config.yaml
num_hidden_layers: 13
hidden_size: 160
num_attention_heads: 10
num_key_value_heads: 10
head_dim: 32
intermediate_size: 512
vocab_size: 4096
hidden_act: "relu"
norm: "layernorm"
norm_place: "pre"
norm_eps: 1e-05
positions: "rope"
rope_theta: 10000.0
rope_fraction: 0.5
qk_norm: false
attn_scale: 0.177
bias: "none"
tie_word_embeddings: false
parallel_block: true
init: "normal"
init_std_qkv: 0.0363
init_std_o: 0.0257
init_std_up: 0.0363
init_std_down: 0.0
optimizer: "soap_variant"
learning_rate: 0.00633
lr_mult_o: 0.812
lr_mult_up: 1.36
beta1: 0.95
beta2: 0.95
lr_head: 0.0066
warmup_steps: 200
schedule: "cos"
final_lr_fraction: 0.1
batch_tokens: 32768
max_seq_len: 512
doc_mask: false
train_tokens: 138100000
max_steps: 4215
dataset: "wikipedia_en"
Each number is 500 + 25 x the weight over its row's rms, rounded and kept within 0 to 999. Layers, rows and columns count from 0. Numbers have three digits each. The size before them is the row's rms in percent of the matrix's.

# layer 5 attention query, 320x160, rms 0.148, rows 0-95, columns 120-159
079:516488511528496501510503517514556523497471500487535488469519497504454468462519531518516525476469524523508505497484510479
080:437526500473491485504498467525494472555503523505489530514508498510561529493507486537484481507492513470518522488537472508
074:533511505495484522514461509545530532512443490474512515468525477477441460506483481497514502484435433474509504495513505507
100:470509484477488496515505475539507499519467482484529456512483481494533496519494516557471507516522534466554508482562455463
098:475481499504484497474503447472515495448539507501462506490495508519509540515476513453516480463472520496481537487481532543
069:524479482542484494485489511466466492451462503508497493562519518516446469521500467510501488520463486527503496489458496507
091:492518535480508494541493535525493475558460508478510454506536514500480492509483488512494506513536494491495449483490480465
094:515516490495520518523469549530551506563502477504491513518489490503529469530526477533460550517497515498502481475546491458
087:504460523496491457501530493452501483468496525524490499512519481512512522513481496481550460455499544481529530489474502554
109:519512491482509495539510519519475490548481463519500476534540505470479452486489500541487511508527503482489472471490475452
092:491482490505479477464481573507500509479509512509481514500502520517468508506492432506475469475504483548525556499495547493
102:540481509475521490456506494450506500510507498524477544455518514503489460518514514468515495505488489476502511478458548515
092:483491477484490532519532519507505491499509507502455508504503517508470504453509508509511472511535469493494497475486473540
092:481514481535476514507490492537446484540532514481529495502518458513510531511515497552492522486518502500544500513445460504
105:497479529480499479467479489462510504497497510543507517503523509497495460478477466512476511488459481535481554523494504498
090:473528496462501508529501525534466460530540537492543537508490461493466481488510479546529482489463487554508482475486489508
102:509484510481459477518495493511494484509495507468505475483501524487436521489500512485489513518515463514526486504531525498
097:505496467501477478496487489473490503533498474524472477483487481479550500471501542527487496516534519497520490491512475427
103:524507492524487480536479511490493520508514494499507493493477487502513558502434524517516500520505506488470527460530487525
101:472455530454489529530501479499522489492458506499479487518490490491495509502497497507459456534470489499525520520486488528
101:515520473444545531520515479510499479507529437481484502487503516541514511502462532538495507505492519469509481502488524507
112:522537464519510491478472472528487474477508485440474516449497539511526517537500532500493506506532474535464482522519541520
101:517496527489445498498529473496493525502540500538475476490533541465417514503526463465511517529487491505470488502513512550
097:513491503516550520496533522475494462529509517477539468487478546498529527485505477459510484502502505489471498508489536476
108:491452499526537506474490530504467512472520495562475523500488490485430479492444527458506518496525491469507552509524475487
095:496570504480514495463449512479469482499533497524466492484537533515487494502490499519520470507522524560496522497493475487
090:463466487493514486492517481505487549537455538470474497520460499463481530472479484507500502516514474506469533468500493522
093:510519535494470492471495495501474493509481502505539495536513495516520475496496488467494554512491537469487506498483476521
108:471477481479519462504533482493497493507534472498516496518497497553512451519488496468454500531507542507504506511496478490
103:513489508471511535457510528516502462528466482447476479476503454541500510470513459521508536505508495513485484505496517508
105:510517519463475461513522448463520510531479497479513492509485546503493456451468508523464511510534546497426493509480455520
103:505495507472496515515478478455458515521506460545476478464516489557527495499466532484515482501467525485492556499507485541
069:431471489484487513511511482504520480457510462492516505511479507447487497488515486495530558489530493454462522494490485501
070:530531445515490504495506469543526503472483509556502490514548521495496470521555506515481483489522476481435492525533468540
071:484479525539507467502519497487459455499495457457518501484473474477485493462435489519569540552476506486532505499509472495
078:506513511498502506496516499507492518547513518514530491494509481540515445498485501511533528510564516492469530491490474509
083:553525456474526512514501510537496527526456530530510515492537506499488475508493485486476507482531483498477490507559529495
088:541494474471528506527502526510539509465521506519464507485506513506477540479527464509509482448496490533525491492540511512
090:546489494487501500493469485513528486496513461519490495519474504461512511477525478505539471508443479472503518490528541491
105:514471483498528511482496473540531475507497514520478489477452488495548546495523557514469514488466520514514510504499530539
083:508500520453501531508480501499492524518497478501475474517490523444483495465517493515489462497456469479474479469504496504
070:493502500497528488529522508515490487455554525503475503420526461488521460508488514515479484473531532505472507503500522522
090:496490534525473524483522506477493526527418479518472498438516534504492509500521478501520527546511474493479514468484519485
088:520472482492478482500522505538491452435462527450458475488466487495554494513495504477521510506539497495510541528521509505
089:486484461495532482464483509488514522514517461535480501482528515483502504518531524482450572498478515491488487520440518530
087:508497515471506476478505513522557519474505480465473511470521511527519534471469504510509453477515551495529514520473509504
085:467490479521510470492446495476466483523544515521495468508496523483531475491534503496513521523534517429489492466480488449
089:517480523452524498470457467524466547471471489513485518482482493519525506511503496466534516530498502482503482469539485494
081:485516494505493506473496459485490507511478536549482501514532479488480493499480472463512484448534504477515531507499498481
077:492531543483515509554478511512533514513498532498537530505472535488514525455549506532525469481469535496472497498455481501
086:523480482483473511488502501489482492487503498472476509519510531513470550509510506499520500517462487497496514517519534496
093:506492529485464492519526509476479476492479473509459519505522477526490523539484515514493451498527481534534535490492509519
095:499504482534507521490499471521513482538485476500515525493520521499472569477455501490501537499536516524453459475458498534
087:556481521495534523485501512531511481499453481532523514545493494495434494489515468464519478541488483476486482573513519481
084:488533522546466496472448495503495511467470536530481523511540497500501486503465450529463497481520533535487531513494478476
092:461463501498497536490555513510536522514475502476473499436533461518456544514484464486522515465516501521525498509456467473
090:495525490487492464515502486470466530490491441528515532482506511487508569497550520482481473509541512485472502496499455524
082:445503466484486493493472500477510460423530523461548468520561494520531498502520466510525498526480510471491485530448486472
087:479485584542522486510520514497517479524487507505514501521492465494503527484525559476534506490488499502541484518500478487
099:523526509483461548505511523490484537490486488491502451462522467509507503504485475496491465511533489478506516493478502486
081:492463509511512504552496533472524492511483504521514464477503503491461466509504469514505522463476500494468524506506468514
090:536512509518512544493488519510488511511465519498492490514519485526498480522493506463498452557485495498514530507486501438
094:499477472499447476474506464502493443502476529513490510508522469491513512474531444492488526482492484484464461478496496502
093:534541518537527529489518475482533515570488491476501495442516515504550492519441495473538511497506531491521507513492475502
082:543491486555542523518491499500441515447549517531528505492524514492479444476490526464480497518499502503469504511445498477
077:485456528451511478498496479466532486539515508526491482543515505507518468471476519525489516529497520486524506506485518521
083:501523521519528493507461507496528503504544485546488525539513481429484472477502522497462511482468503495499518524484505454
087:503499493450511467485505508521511476516493517456514478558451509489511500461479509525509506505536475457523492475517457507
092:519514511516512469499482514544496520523499470487497514532449526468538476461532525540451520513519486507515469482522489475
075:460487481508486513478478488454506468513540512546462498454522470506567548525498495498504490505485496498522482524460499494
097:523576478498502482511464507490488515515512486465520493544461539517534480470510512528485472494534493518492461517522493462
087:522523483484498525480493510467508467499482502487487479482451487535525528483495468500534455533474504517524530488512484495
082:524484492521505537524456497559476481508468486454507475554473493482491523449464514525501512521514458532487463458492486467
116:473452492488481535489536482499546504489491546469488506445504475529522494524490498491502500517502506523546523505518505532
108:520505530501530519506496464474530500464544489540517540490547535507494426535503497479507526520496475498468502508474487502
097:485489521502514443494531500486509538471493495491510490509480558481480480466522509516483512513472495542493498512542516472
095:519510491479479481539477504513506504504504525477535476519470472440504501476538490485525512517524469492484540506533449514
103:512510526493476530486499494431474495469510463551482519504512525576522529518470496507473517520506549513476489472470477497
097:505504555499494493497485510524494482563465475495506489491500476499516510459497558526451520491501494492511527481468506484
092:539495479479498516494485488556496524509475466456500461496518511487482517474508492517508520504513516501510525481488498529
101:490517493515513503507483506502488505505470443510478528504436521482495465474482500512512461488491508506540467498513511461
090:520537506502456521544514535488496557496503487495484491513510489555454484506511492507514482532504454502489535506503508533
095:470491491518461487529515457489511531514522497498480480480527519471444497501480503506531534498476544481518494510561517530
098:494516513508509460457490509469518504519501486582517501538520545466504514493507528525491492501491515519464540504496517465
100:520516524488530442499478509521488535522495480517489476546480478527493481509503499514506522517476505480483567504498520537
100:458499497542554511486481467508508473567513499480494478460456521469493525508502512493529517516525517491515458490492534474
098:458496525534525506468519528491462453519489468502536475532480505524488506514470472474523465497480513494508491517447508465
102:494473506499494504519552536479492484476495439493469447478516508535507480478518521472510504487499528482517532538483494533
093:506531501482530525500474535457523518531498471467501479485464538472549498495508518497534526503524490445485510532505486503
105:546498485517500503473481530485550533485511466494529505507503521523470520539502496479496460445443500539533476510531494490
098:546476453493540530535487543460473473522512463485478468532486491559473492507505500522493583497503527516539501466507516503
083:489479552492495498508504466450526552512510519505486521554525450478540474457471528522516501497464483484486476504495480497
103:496503476486503464520519496502526520499515532521519494529499513506510507532504493547542517492469500508503498492511493454
089:524450501483496495514459472507504523464467492523507520505481514504444466478495482519499507446522471546454463485531485510
093:515473463505499515497545527492481488491527517487516524458496513467421460540495494489481497501535501475459511490488475542
101:535491491495547496496492513489515481502495480467535493514524511496531452479515502495481496515503520493510494507527510492
# layer 5 attention key, 320x160, rms 0.147, rows 0-95, columns 120-159
074:425515490461498497489491485481512531540515478490493480495496487471496486490527455475537537529495477472487478532519492526
059:536471482529507473495542491530480463502475498487513476440489490462427429541498521506522504460523494502508517462489467443
077:518495479502488508495525509526471477464490474469509462501480510456501529513520535519501435513496519524510537489490512480
084:483502522498543491510517520531530488474514492505483535498500546484503506485474533516505466530547520504486534446490513506
097:519483504502473508476480480473516492509533504497520482518501472530492486489511444522515564504536477459525465508486476505
078:517527487507482500462514482488498476473514512510528474467497487497504542524514539521489465526486550560523549494526512500
087:513510491483482509486526490532518522475475525519498540494506533478505509517511523527518454547474477555511530477530494497
081:475498517477536486505508584456535509528507461496499506471481536498508484491512456465510494458498520461498509478537448481
089:483479510513488491481513488527469473509524510495482542529505516479500495518491515553484460565531514542503493498517525477
094:517478508520491489494473462537476521461509510466525493521510469486471546518485538521496466529502491531540533489496563507
093:516463444494529482512553493470475530518501496468487504502494470473476500462471532482499481497550503507480517470520485489
092:518508502482523497491524510503514501493477469493485501474459542483499467533473508465488514502481561468540490500524477520
093:500501497530474502486503486465487493515508485551510527497510516491468496497536521480490524480499538474488516493500453509
090:532457542517502521503516546546493477507515535485498447520499474529497510453501489500471497494488482477535491525493477486
105:510521546487526494494526490470504496469541492511486539482505495511504506471548495465491505521446476482485480509536497496
091:494487496472478510510515521484481562532476503515504534505479450518471475498476481510467486472467513474535478510501473471
098:501479470494494512514537521498491505516503495453468492493505559488472530506528518525492539481535475520532482502536504504
101:492525513513490450475478482490512529494486519511497481443502478495525537469521494481506470507527459511493481458474484455
097:533475535489489511523503533522475515502495471505493445496501496475502510505491493440506517460480487490497530485503495480
102:504518555490503535506535521459552533536525519507478505562476504496526523496488490524533488521502523490530526489487488481
093:525517491553496536536493540512494502514493475452493505496475476485526490479509490521462522501492481510469502500513484486
106:521461520500473505524515497483520486462490502464520469469463514499460507513476463505534501489518489515469529453517491514
100:535459495541484464521494457520493565527482487492496531450497510474445500456527466480497544482517500484493526517519496526
102:504555463489540522490516500505522444487503489496552481490503538550520513500523520507566472470550492484495488492476454489
097:497512502509501527530487489509462503506510539523461514463432491497516548450533495505488519473505508529487489505500464509
093:525487499488509483497494527466495472501503458518457523498496504519503483517533516485497471491535529487506496460502453501
089:494540474518504502470516507488502492481502482517504523546515474485529471517522520496505549521549518551463533505496456454
095:457493488501474489505499474500496511500472472561534485454467522584541499530535496546508464497494457514530514503525492503
097:486487557550517526529522504542506471480497510470517486519497527477512508525490530490469486489484494463507506491482519492
099:507449494460531506520476517491483465485504479458483480515493469533546491493517475484504520439502504513511481511467523533
096:488545541472475467519492494504512561480511514476519501479542518503475487512498493492483498510511498511461467486498465498
096:514494503482516511518489555456493546458502478487495482528503516540502493485522487533521529494473493513551496481488478463
074:516506520489540525480492548551487522462496476508535483514454499525494478502507578542546487469470526540480455508552457505
067:490498511506490475477504512503492471489496489438514490509464488497516470532477488544520486483498562528491522496498514497
075:546520534504487542488502516449488474498502499492498508495494529489530496519464481554547478465498503535460503514541464516
076:473538472538442454524494483514520488478496479512516510550488536475482516461498509523489527502462500490505528497491499540
089:476502509490512506492497486525553505513485481466487520490511471502475480478488526482503490501480490459483534536510519465
105:471508524503516527460500574541505518511540501517458520531543480487502509488484509497521485494522506524510507504454512468
085:509521509503501482495517484547529524494475507480471457511562468484507520533505487522464450497494497534519515488495541445
108:535527530534478496556470502470494492489461484479516511502461553529475502504473478527521546481502500513506493486473507540
084:450505524468499469489533518511518490503550522494482550501535475485500415504487501477490512508514478505483539514505500465
113:546480488516499500536492487478487510462483493477556480463471512521514517482492483482492562519481492519484500487488505543
095:528512494489475436518536498507516509533477514516478486495529464455510469496502480452501485447510499454570494513499539499
086:432478520526522497530491509502477476526446490517512485478453488513487522496488459536537483518474484484480540519485507520
091:489519475546501477541545457465495468498489523476487492488493501504508511549503467456497496492568463486481482480487507491
090:490501497455543484500491459504479515488469499478483497513484439491533504521537477454509485529467461513504489476511507546
081:521485473468509516531525507521482476453456462536514474509521489468490517529474509495528502483486481522527532471497482442
095:504507541478530483443516500532505482526490451477489482554539507493517512506496519527493489489481510520514511494505453471
082:440502490502502463524499526520483511526506512510536523503550519519457518516500506471429435488505474512516529524515533478
088:490493511478451463486458506532526528484494460520518522492524551534509502479500527477483526508494511551485463514490496495
089:521469526500522465500526485494466550546486500518473536502498542504524498490482508554525485475555537478490507490488524490
089:512494512513515470514508548471464552515501500515480498491501512456499491519506492531458539511462497494522463521486480502
097:503513513491529483532512501467488488516491543500505489490480459530499468526516456507468494512511455544469448521525471505
088:524513510490469550498519491484459529516495528502462519493536497476502528540514465480463469455503491527525486476504519480
081:497509507485488491485514534491525531514472487524544443480488487492524549496520483506493487513474486537488548532515546491
087:502529530525492498497528473506477508531491517491488500493487502487507497559518457525490477483488461489520523497460511486
084:538509543516471506477462481459486513478508478496506493483513549539532543493502547497482526540511491514502502543488529498
088:507498513506471505505511523497502513477493538543498451526495445547499518494434465530435537461474493500475467501494486538
090:466487541502505496506520494465478500475472513519491524555529487495511534487511477498524478486534501464510489528492517542
099:524508461492513492488484512527534481503493529529483486519582481444491428503541511533501451496546480497460497520485522462
090:480458495505467518498502492488546497536513516457498484445534511541539482502491471510484490477545537489469477503490523467
085:476545499518511501452477498538512518492526490508494501539540543503493478503498517541478521498506492531520492502511496483
092:482551471467504527551547462531491445507480490498496494470540468516515538528445451501484484517476499468519508513468487506
091:519526513494488515480539503503481503446487512534513533482507490484484518489497503518496484481514511470455507494487487508
084:529440485459524512526505489476522541528529462500514508510517501532479495513537480459490458496505507492507514497497507509
065:476480511520533513497512446474491489532516487485510515480519531502522500478535436520472495499499482504508480508467522499
086:498536507535504481496479519537489519520511533529434463519499539497497497477465494519479531539537506489492492495500486507
085:522477519539507485553499467523523493468489492455536527494490484505510481512497520513537550483514504499477497511500468517
077:491491502527508499523562505487511523491554465499506517503468475513528485484497521511509509470507513524497490529472527516
087:519511508498510514527537490516511484539484486482496505521542546502477469477458505456499500533498492429519498509489474499
106:491498459505527518507496519497547495531490520484497505503492529511536499509514474504493504488479481573472519471521466512
093:518510477483484501480515477501505490482483495468509506494508534534462486505467506507467557504532471471499503506509470506
087:514549538486523526436519519505482478543487477556481513505521490489476515507486463506476512481468505500513513492470503510
113:502503481476475481493505498472502478535502497456478452489511532499484502494480484488507532523484465472493518530503472518
099:512501541467533514445489503473521545531504514512532488511522499537482518541524486511516483500518476511490503513494509538
096:481513491544531526484534477501473487504527509508511520497503539468472468514472514520482501473502531499462504486496507510
091:503493500518480479495508508576484494475453496525509540534502474547482522533516527481503534524517504483508517498547514550
099:487505539540483485475494522508483499537486491488517511491498534494530495525414500505527467483480476529526530502503460505
092:521434508476524478486466538479506519506488513527469516513531496532502485482493540501451511498444470494508502498506480513
096:516504473507462484526519511497507513514509498563496519510487521481482528514511455503497485479502455472516493510507510522
102:513502534520510460535514500499507546492455488479502484515466491542477476496504489493469492461500518458503490504520505505
096:466532533503478476534471581474524512515497503545504469495511475495502433499486505510475508513483466521493485539494489521
089:520537534485502459509487449498514515463497504501523468434517495491471487493500489473484532524466516546478523501499497538
100:517522516480483471497490498508521510518474507521517507476525515483541490547540483495448450493499528502504466487478511491
099:516546485499443530508498523543490487497503490523444514460498492468534451523483492568481495477484504527492479501493526548
098:493489515482537492485524476487483501533486491478526492483465489524487516525538482471505494485486526471540569460455482527
094:495497509499506481556495511506550460505475538494522478477523482522520472487515467549532496495553502451493558486545413483
098:477484502485504512492537496491490480524504479499476486512499465481532513495498523503529466545517524469443498492509503497
105:501493524430523535535476492478502489506498468481500469502471527494525492484488518509501492508476480491441434512475483517
104:487518478486521497501479528458466534469500494495505496491532529518475461511490469515505470496532513530505494526520474533
104:486473503482524515517477532470457527444448491461495508495534513501512487500495470489498543497523476472507503474525525498
086:464460511488490467510433545502516534513469494520509514478484451473514484494499505520509469519505543478484495499516486485
095:480493490476507441513501549515442504516541512494535487507492523500489484553482512489503469502480478528531479501495518510
095:539474478504454539482538481508486537512505456528476526522495512483507503489493469449482524478489512492479537454518499518
096:512497519501507504522523499520473534506501509476498485496509484538470467494485501479507490448506505497546511504446471490
100:486497525475515527540491469519506489488524505555510489533498486468507498473515483413506470527520514507483480513480503538
# layer 5 attention value, 320x160, rms 0.176, rows 0-70, columns 120-159
085:461502473508517533519476514469537472502496529527523515489511544476503516522494495504471492453519495520514475518527521481
083:487513458531510440476477514483483500488505499504489520513502444507495477504488475495508518496497497522502496471478488513
089:493452500515466475502499496529487507488463488541520477494518442489479507490539505434524522502487497469527494506507473484
091:489560455441505487512512492497502492477465500513556504522501476534485472487476543510514499490489497497527506507486556544
081:480521479530494527521530444503516520501516492455514518449494496492479451479522514468537495545528495478507548491504494471
089:484528534479448490507469482471440498528479506523527480486495527537485457517479482513508440454517495511491492467487482466
088:505491557477512537472495516551514509519479511534464481516515510469517509524517501461554494496499480544494474511486501504
088:502504524501501521489507484556534495498544556561493537528455483535523542520491508506498541443502488567517502495480476480
088:477472469517487464510508497545499519509507534480519505498497487483494464517449519504498477481475485512472504486542508466
088:503532474513527468467490465540473515504461540503519500487499512510487510488496466499442477523505531500544508509483505497
085:500508486498505535466452469508504525468459483531502476532471522472496515502549522491525513478494484501492511498465537520
094:471552479497483498487469505445471477542518478511496487565544557514539488505498483505503495491497529505456472480512479529
102:536461530496533469464456508517490485454455492512498496501513470512500500575544491555481535494505523499495484527508483461
087:462493504497457472462503522540505491498486505502509507489521521497485494524512529521498486517472458507540478516514474521
096:515475502493517521514482497459508496482482485524502508515490536482526474494491486528484486530472465483505500501468502504
083:497494524504516521454483559519549488504505482442491507524467510444514513479514461502547504455519475485495466526480521518
087:529470489504507489494488496473496557455545555491484485460481535532490502466526537542525493530489526528514504523486512505
087:480465524538482519511507477555481483519521523495504469497499456481521546460497522520460474485420510460468465461502573460
086:480449498504549504488506493494536511544499540500485484468506518487441470476505490501538508528488530478502490507454467485
087:495494535493487496481460511497493518515503501490507514460447554517528504524530519494480499513473513488452519511557445490
089:555491521477520541476519520535453483542480459561452507491530535512483477489549485519482513477511539523520503509506489469
085:496493506518481478487454527535536520572521511481535518488483491490528461473479515515489530466508510534504521506512514484
086:546533486525490519500484494468548476534557484511504489506494527487458492512512521511504454480430500522495496477505469537
094:535521492438469502512474487498500499502485520471513413536509481537552471452491539507512514472519531469534532520461519528
083:512530496447515478548484487453526455537486482542465490507513461481512453464488531499483504504512490474465471492488483511
094:522537494557504435528474501504490476514527491535480494445522478535514518494487539460489488469481486521479489541495438520
102:494514468531468479493513510484510462483530490462520503491487482520570502499494538566497472505478478534485501516483536517
088:494520452506528474499476481526500512462527514516485508473497546533520495494557493500467482486466529494479543520484498525
089:493516485501459489495476500489496472483495507520492484477516537565489499500490495486478484513489461518460493448484504524
086:541488513528505499482512461504433506495519540536475475498553473488484472534539497491504487490502469481510534465516506464
093:519476463495550494474503509518474493499468492492513497515528491489449509544536493488522513498463507458515479497491496476
094:516531480481475489478505471494477471505523487530514468471534516515494459539565468493486530491521500479519477479493474501
112:515493527533533518456524488521537551551498530513486520517504475512499493494503485478505504527448489494526506467500525504
104:510499546561460522511541500464479491498525486490526520483449484505513465525487528506533522496486494491499521493494506494
112:491447467502478511520484499536516536532509485483491469494486532487492463490475495476497518501479517526498470467495531481
112:507491482555468501550508485470521487489492487514493495489481514489510463500521470484469542485470494503495473482489501513
116:494509498537459514554485436490459432472486494493512457482532482495440515546511549489528464500545530473495478518502505478
117:496502510463536514539485445532490505512505509545489517479533477514515477504491453484452457527505511554499488518525519499
101:523469508474505536487513511504484541506523558503471486477506518487508449498520494500497490549470502534495483490498521511
100:490508530491519492525546518417492512506524516472485535503460524508505517508466497532519519530497505507523511500529494526
094:470525524483453536528527523505503514530472539483500501468490480434505480513493514481536490528506478496516499508478503550
101:517496502493520507515502510510546481508479495489506526530463530455497488499502516442498464493479527471532530487521500492
104:485453483542531513483503487502458452496526499485505518488495468462486473482488559508468507497505540477523503532451433504
102:508551559513489472493483495469519514501471497547518496523505431513502499500498508530508494501461496524490538494494488460
117:500509500534511484472509551438472458456546500498505527481501482530510492507533534506535493482508480490506541531517522540
102:529505474505514512489477472486488501515525556532515532487488527466499501532447491501446511529486472494518515522479509470
101:484434494507466517527461503490480475535509517439535485442501479497496474468509477506499443487504527486458498477486496507
099:471496478526538504481514506504490482488525544486487490457514497530497490509515487523484493493533499517527497513518463530
114:489503493485520507444533485516506509485515525458474527477508533465524498481533510495464483513505530437453495528493494489
114:497519558478542500512520501502505446498537481460528489475507466515486528497502501516522510456495531469524531507505520517
104:532505499520487468500521501535469526478512441531484483518491501486470517504500513494496520501523485497483488535552507533
092:456512545461479498464445557507492521497529505471513542449519489508502514474534526496532468469522501511488483520481491486
100:484477492483476486466552503490491461515483498496477494515535504489469501527467466499498475468531510509474493507484494549
095:550510504523482444493496523491510446494507506488536502507561527474581510479505484517485481516504533524469473554498536492
098:526518495502487495490506487479511515459523535433491496534508510508541480501489486526514543455525486477506501528519494469
096:487488487469554449441525507508427510551523508477518482529512486466488480506514522527517489526500493514491505468496468505
094:521499548528491517477494497479473445491514521505488486476485474482519494545493477539542493509500493494498506510535443495
095:534536500503516529501532480530547550493478505529560481482503511489491532466546496501550454480493482497520509505458497532
094:520476495513466421476492493494494500508517480432495521534530518501485451439536545479506498515481487458489507498510502496
107:508478503446522520487537504455484481494510517526481460490537513484480509535479483505495521491542487474486513507490504541
090:487519526493446496494504468509508488510481479476495508497482508479451512523463519513487527525475451514539499526493489494
109:492475525496489501478512521478508514502509517501497460487504494545484517519503510537531482528575551490474567525535428491
108:539490461505479498505486476499496447488434467490460464498525485479545539490543535504520509517513492511531494515477490484
106:555490468561526492500476541495470509503506493469507541515525547484512529463478504522552478501539540491447473428514513505
105:442540473514507454490490518524480494504504502524489524452529541537498550519479474516509527476531510454458510498493536472
091:484513532506517486490479504509464496478490515511515499465503480489516481506478526486526491511541496547488500534476525504
103:516509478550521468500516495537492497492544511493507507496486526482497522477540539491507427488476518482468514524504500514
088:520517470508541505496524517513539509499553477493492515462487502504517508495505469525510478551473507479479483485509552491
103:532519518474489487481487463490432540505524525470461539508524516514499494518489518513503521521519532501504478460514463479
104:511505475573543513504513446531488460493493497483521528499512448502537485522492508494545541473503492466532520490507517487
110:555444480542492511482472473494561526472523435528499538504472481510500453506490514491469531475475518526493498524520486499
# layer 5 attention output (transposed), 320x160, rms 0.134, rows 0-70, columns 120-159
086:506485515482494506481498530521520499479521495461461486505485476489529530519523489492518504533513528473496478458482491550
086:510512530523517551505459496473505517488478532486537566489495507526493522498531506519467472481514466514515508522495526459
087:551501458494499505509477505511489487515528519505515508435525468515497516518501505520523473472518494472490507512521529484
096:498556534518492505500466472444477524503485476518504486515524512481502510494505494542511517532509510526507509502515490541
081:504525509512491492500509508510524499463459498482482498526514515448540512477443446523497454495516515509502550497572474505
087:522481489541562478483455477471529534483492492488495469528482465524512512496485508489519493488493547452501520483504487536
086:501504502485514535472509465526517538548538512506501558534477536517499494509496537495557500501508503525508453521557504478
088:511479547493521505491498494481493488513494492474551508513500514476469497489502480521492567514529473514452427468499486519
092:527502507479509491490499501483547502496485457483519508487506503495528547516514481555519500499550490489538505501495515477
084:516487513488528489482471513512507507491456471570449479520508532501486521446503503528530492538499504486483455511498518513
082:491517473474507473497460467508511489502493494509534543477512465470529517523481479477488536519534524514534536502506515524
095:492503478495541475496550508474520503448533478475487484445552501494499496512493512444481461488538495474510542480461506498
101:480519485530471524478505510493478522515535520456498533484465500500507501520481534467492525520493497459493472472498519511
090:496512511482492510475506484461517560508515521515485507497473509485515563480521522476468511494463500515469497519516493474
098:499497495506507459522470460528480488510501541494485476490438536481531526476481509527523507495548514463514485488489488493
084:474487500505512520489526457481499474512484495483492483542505467502537496481445487481498498490502463459496456511475497468
083:512533480495529533531524483540481506486480448487496482502492518500484492523512467551497540519525517521515508450497478490
079:484477468485500490522472508520440499512481506465459491506543510571489407502495483484462466509481515497512551527471476511
086:495520455476514500452526523534500530527492512466526490539485484502486517482511497463498462526497488511507521514498486500
087:514523475533505524516503461493499474474507461524498502527487526517487501499523496513549514493509498507521495493466494475
084:515486500474531479447480527478507475491511540508512526520484552540534516459485531500545521509517484539465454456505491534
085:493476550498543503508478497508554517483469461493521496524530444525481507502484488478531461487469525426504458502524519492
090:495454529509487481539494491452446508510489501483506493515516516475550500488491496475499472462550476469514462500490485455
092:532463532478517489478481509503464526511510493461436504528547518502504479463483496519541515513495546513456503503544529502
081:493441511531509458479469464496477546497499483506485551499501468505483494518520534501455479502492547524511479465484518491
094:534459444508486504518491476473499522504516488488488490424486526556466524527520538476535511496524496458525550465461476503
100:531509497499494568541493507471485500506482477463447520518461504494470510488486531495505521459482480538513534481510499480
094:480527524505481499481506473492500491488512492508470499530529517528466483543523507479484540540566534555496463507502522492
090:529504459494522532538490484510474540494515498473539509455507513515467519507488510487464501505547521499488504492496454497
087:489481473525504513488485483498513523516481524526526490490464515511497541487491514529471513478510530504467504497523482517
096:514532515508473524471538531504527559534545505523564473517516499488539515495464533493525505507517484509486490526525494463
098:496470461512492499505517522490505502555511516523540454537536527531519513519483484492537534511526488467501525504475517497
108:500513483512502518488538472471512481482475475545488537467502488510481513470472461532512488468498531503477500480520495540
107:502456476490519490457501450483503513517554475477490528517533497495515509519528553462526516528546498469504478497508515502
114:509526497476507497504508533497452505498493462467546498520464472520499494510480514533528486450518494486507490467501475512
108:495521503500508499472493475499523535509472484480524508488492549495500531521530462498506580502536446487494514511526510460
115:472492471517491505503528500482482493539543513481527500518509466480470529445519528471505502536493485492497457499482464503
116:461502511485486534483500578497476472487499476507498480489507500511478504512506502506471536483508508488519550528523505440
110:519523505506499468442467517522468520501499502541511555517468486514533501474495484495493490456487491504524509503491484506
102:491509489497525487463490527519510537498541489543508511489462491471534481513509529508495434509487490484443488518526514489
101:495500506539436467507535454519447528477520568511535489485477520509497467510503474520528482506518528461498491493526475566
100:486485508485468503465534490505514502469490544520483514515512451482494455530482493547487507509537485571552517489496495503
109:442472478485524491508528517511508521463488484512463492505543519467466535487481512520497494495464498466497551507497527505
107:501492453482510505505509504441491450470475474468500512481494498470519513476528482488509476506485528483511523479515496479
114:550520469503525495476498514548492484554469456490528519509471483505504502525535506506501480540478475504526514526535516510
105:487504510520502556514503547471485493494475485466464499499538466519522479511466555508482499491491495484477525531537495496
101:519482504500509505488495502525517516538482529475569528497467496462475515528504512514502553494502462520511438536509460503
102:512499466518496524513511525493519487511472477523506478488492501516519541480483474511523551459477490477473518541486492492
116:511475499512504514525514502513480512510487529513487507470475471518494520543493550467481511487491473511507536513473502513
113:523479519520475508514496535479501495513533496480527467493481508511519484519487530505453474525492484475523497526485486463
105:489462496489526466522516446513491505480525497509493552499498489496468442499475486447517496506508510466471488485526520515
094:529456503512511507529482509512468527480501507516499459489489479474494543451520521443498489502506477479544499505462503478
107:487504507526498466508481453522515532512536515533518499474472520479500480479521472482491507509492525504501516459500495528
095:547490482481493469504514509518511477533510479494493481465472479504482511478511516521491531533506505480518541507550492485
108:543501502464508505511491485500507498500519489542456466488495512511517517515502538462506454488527544484459525508519485512
094:492509507501505471506514501489497487476476489494494464473465513481480504545481514485534520472517497491531507555479491493
093:482524462477487531474493468554496494511534497479490520507488512473529528483489497460483513513468499508477496542479500495
089:492535539456507470520497504451514497504487496462503530442521518518498510521477508502521443485509520494505498491486456486
098:539463443478490531517502479498478516487517535456548523479490537495461544490511512473492503463537473540477456502536488569
103:485519498494521480487482518495527518517508527499447510498485503536539532492521490509540516506482516471491532513505509489
092:512485480507495488550485485505518496487515512498562523535453510515501456517489500507500519500502488496442497498514467507
115:479520492502502489512480444501571491470521484533511504495545515511537529507490532490461497490474539494478522496454486521
108:477487498483493469500503537486516526480532561492468489477477524520481510518545497504489480515503468488514498510543512495
113:502512487453491569494469491515514485526520501516495514491507516517532524476472514509504496460501504465470469512507462487
107:514488469471508499540468512493507483509539487494540463532519561503516525545485549513516489464494498484467517516494474482
090:487507475514457524501469487503482469472510459489528520513535507513524493470517489504485551504553492552526466498520515484
100:527485467516495567502490495479514495500507514487537509458511476513500508529495502475490538533480486474488464452462490488
088:524504483521467486516536465518506480497490497535509535539492487508458491476513543526460486491520493493567499490508529501
101:515431467525525519504494533472503513510478477483504484528506502536536451508443521466516478488494444519497536529512519495
102:476457490506498495517466490497543511503493522572544551487487523497523537521499524488505525472526466519447466459472498483
106:524503531507496510512511488507457497515484529435542492457473497470489507510514481520489449530493481477522486509476526468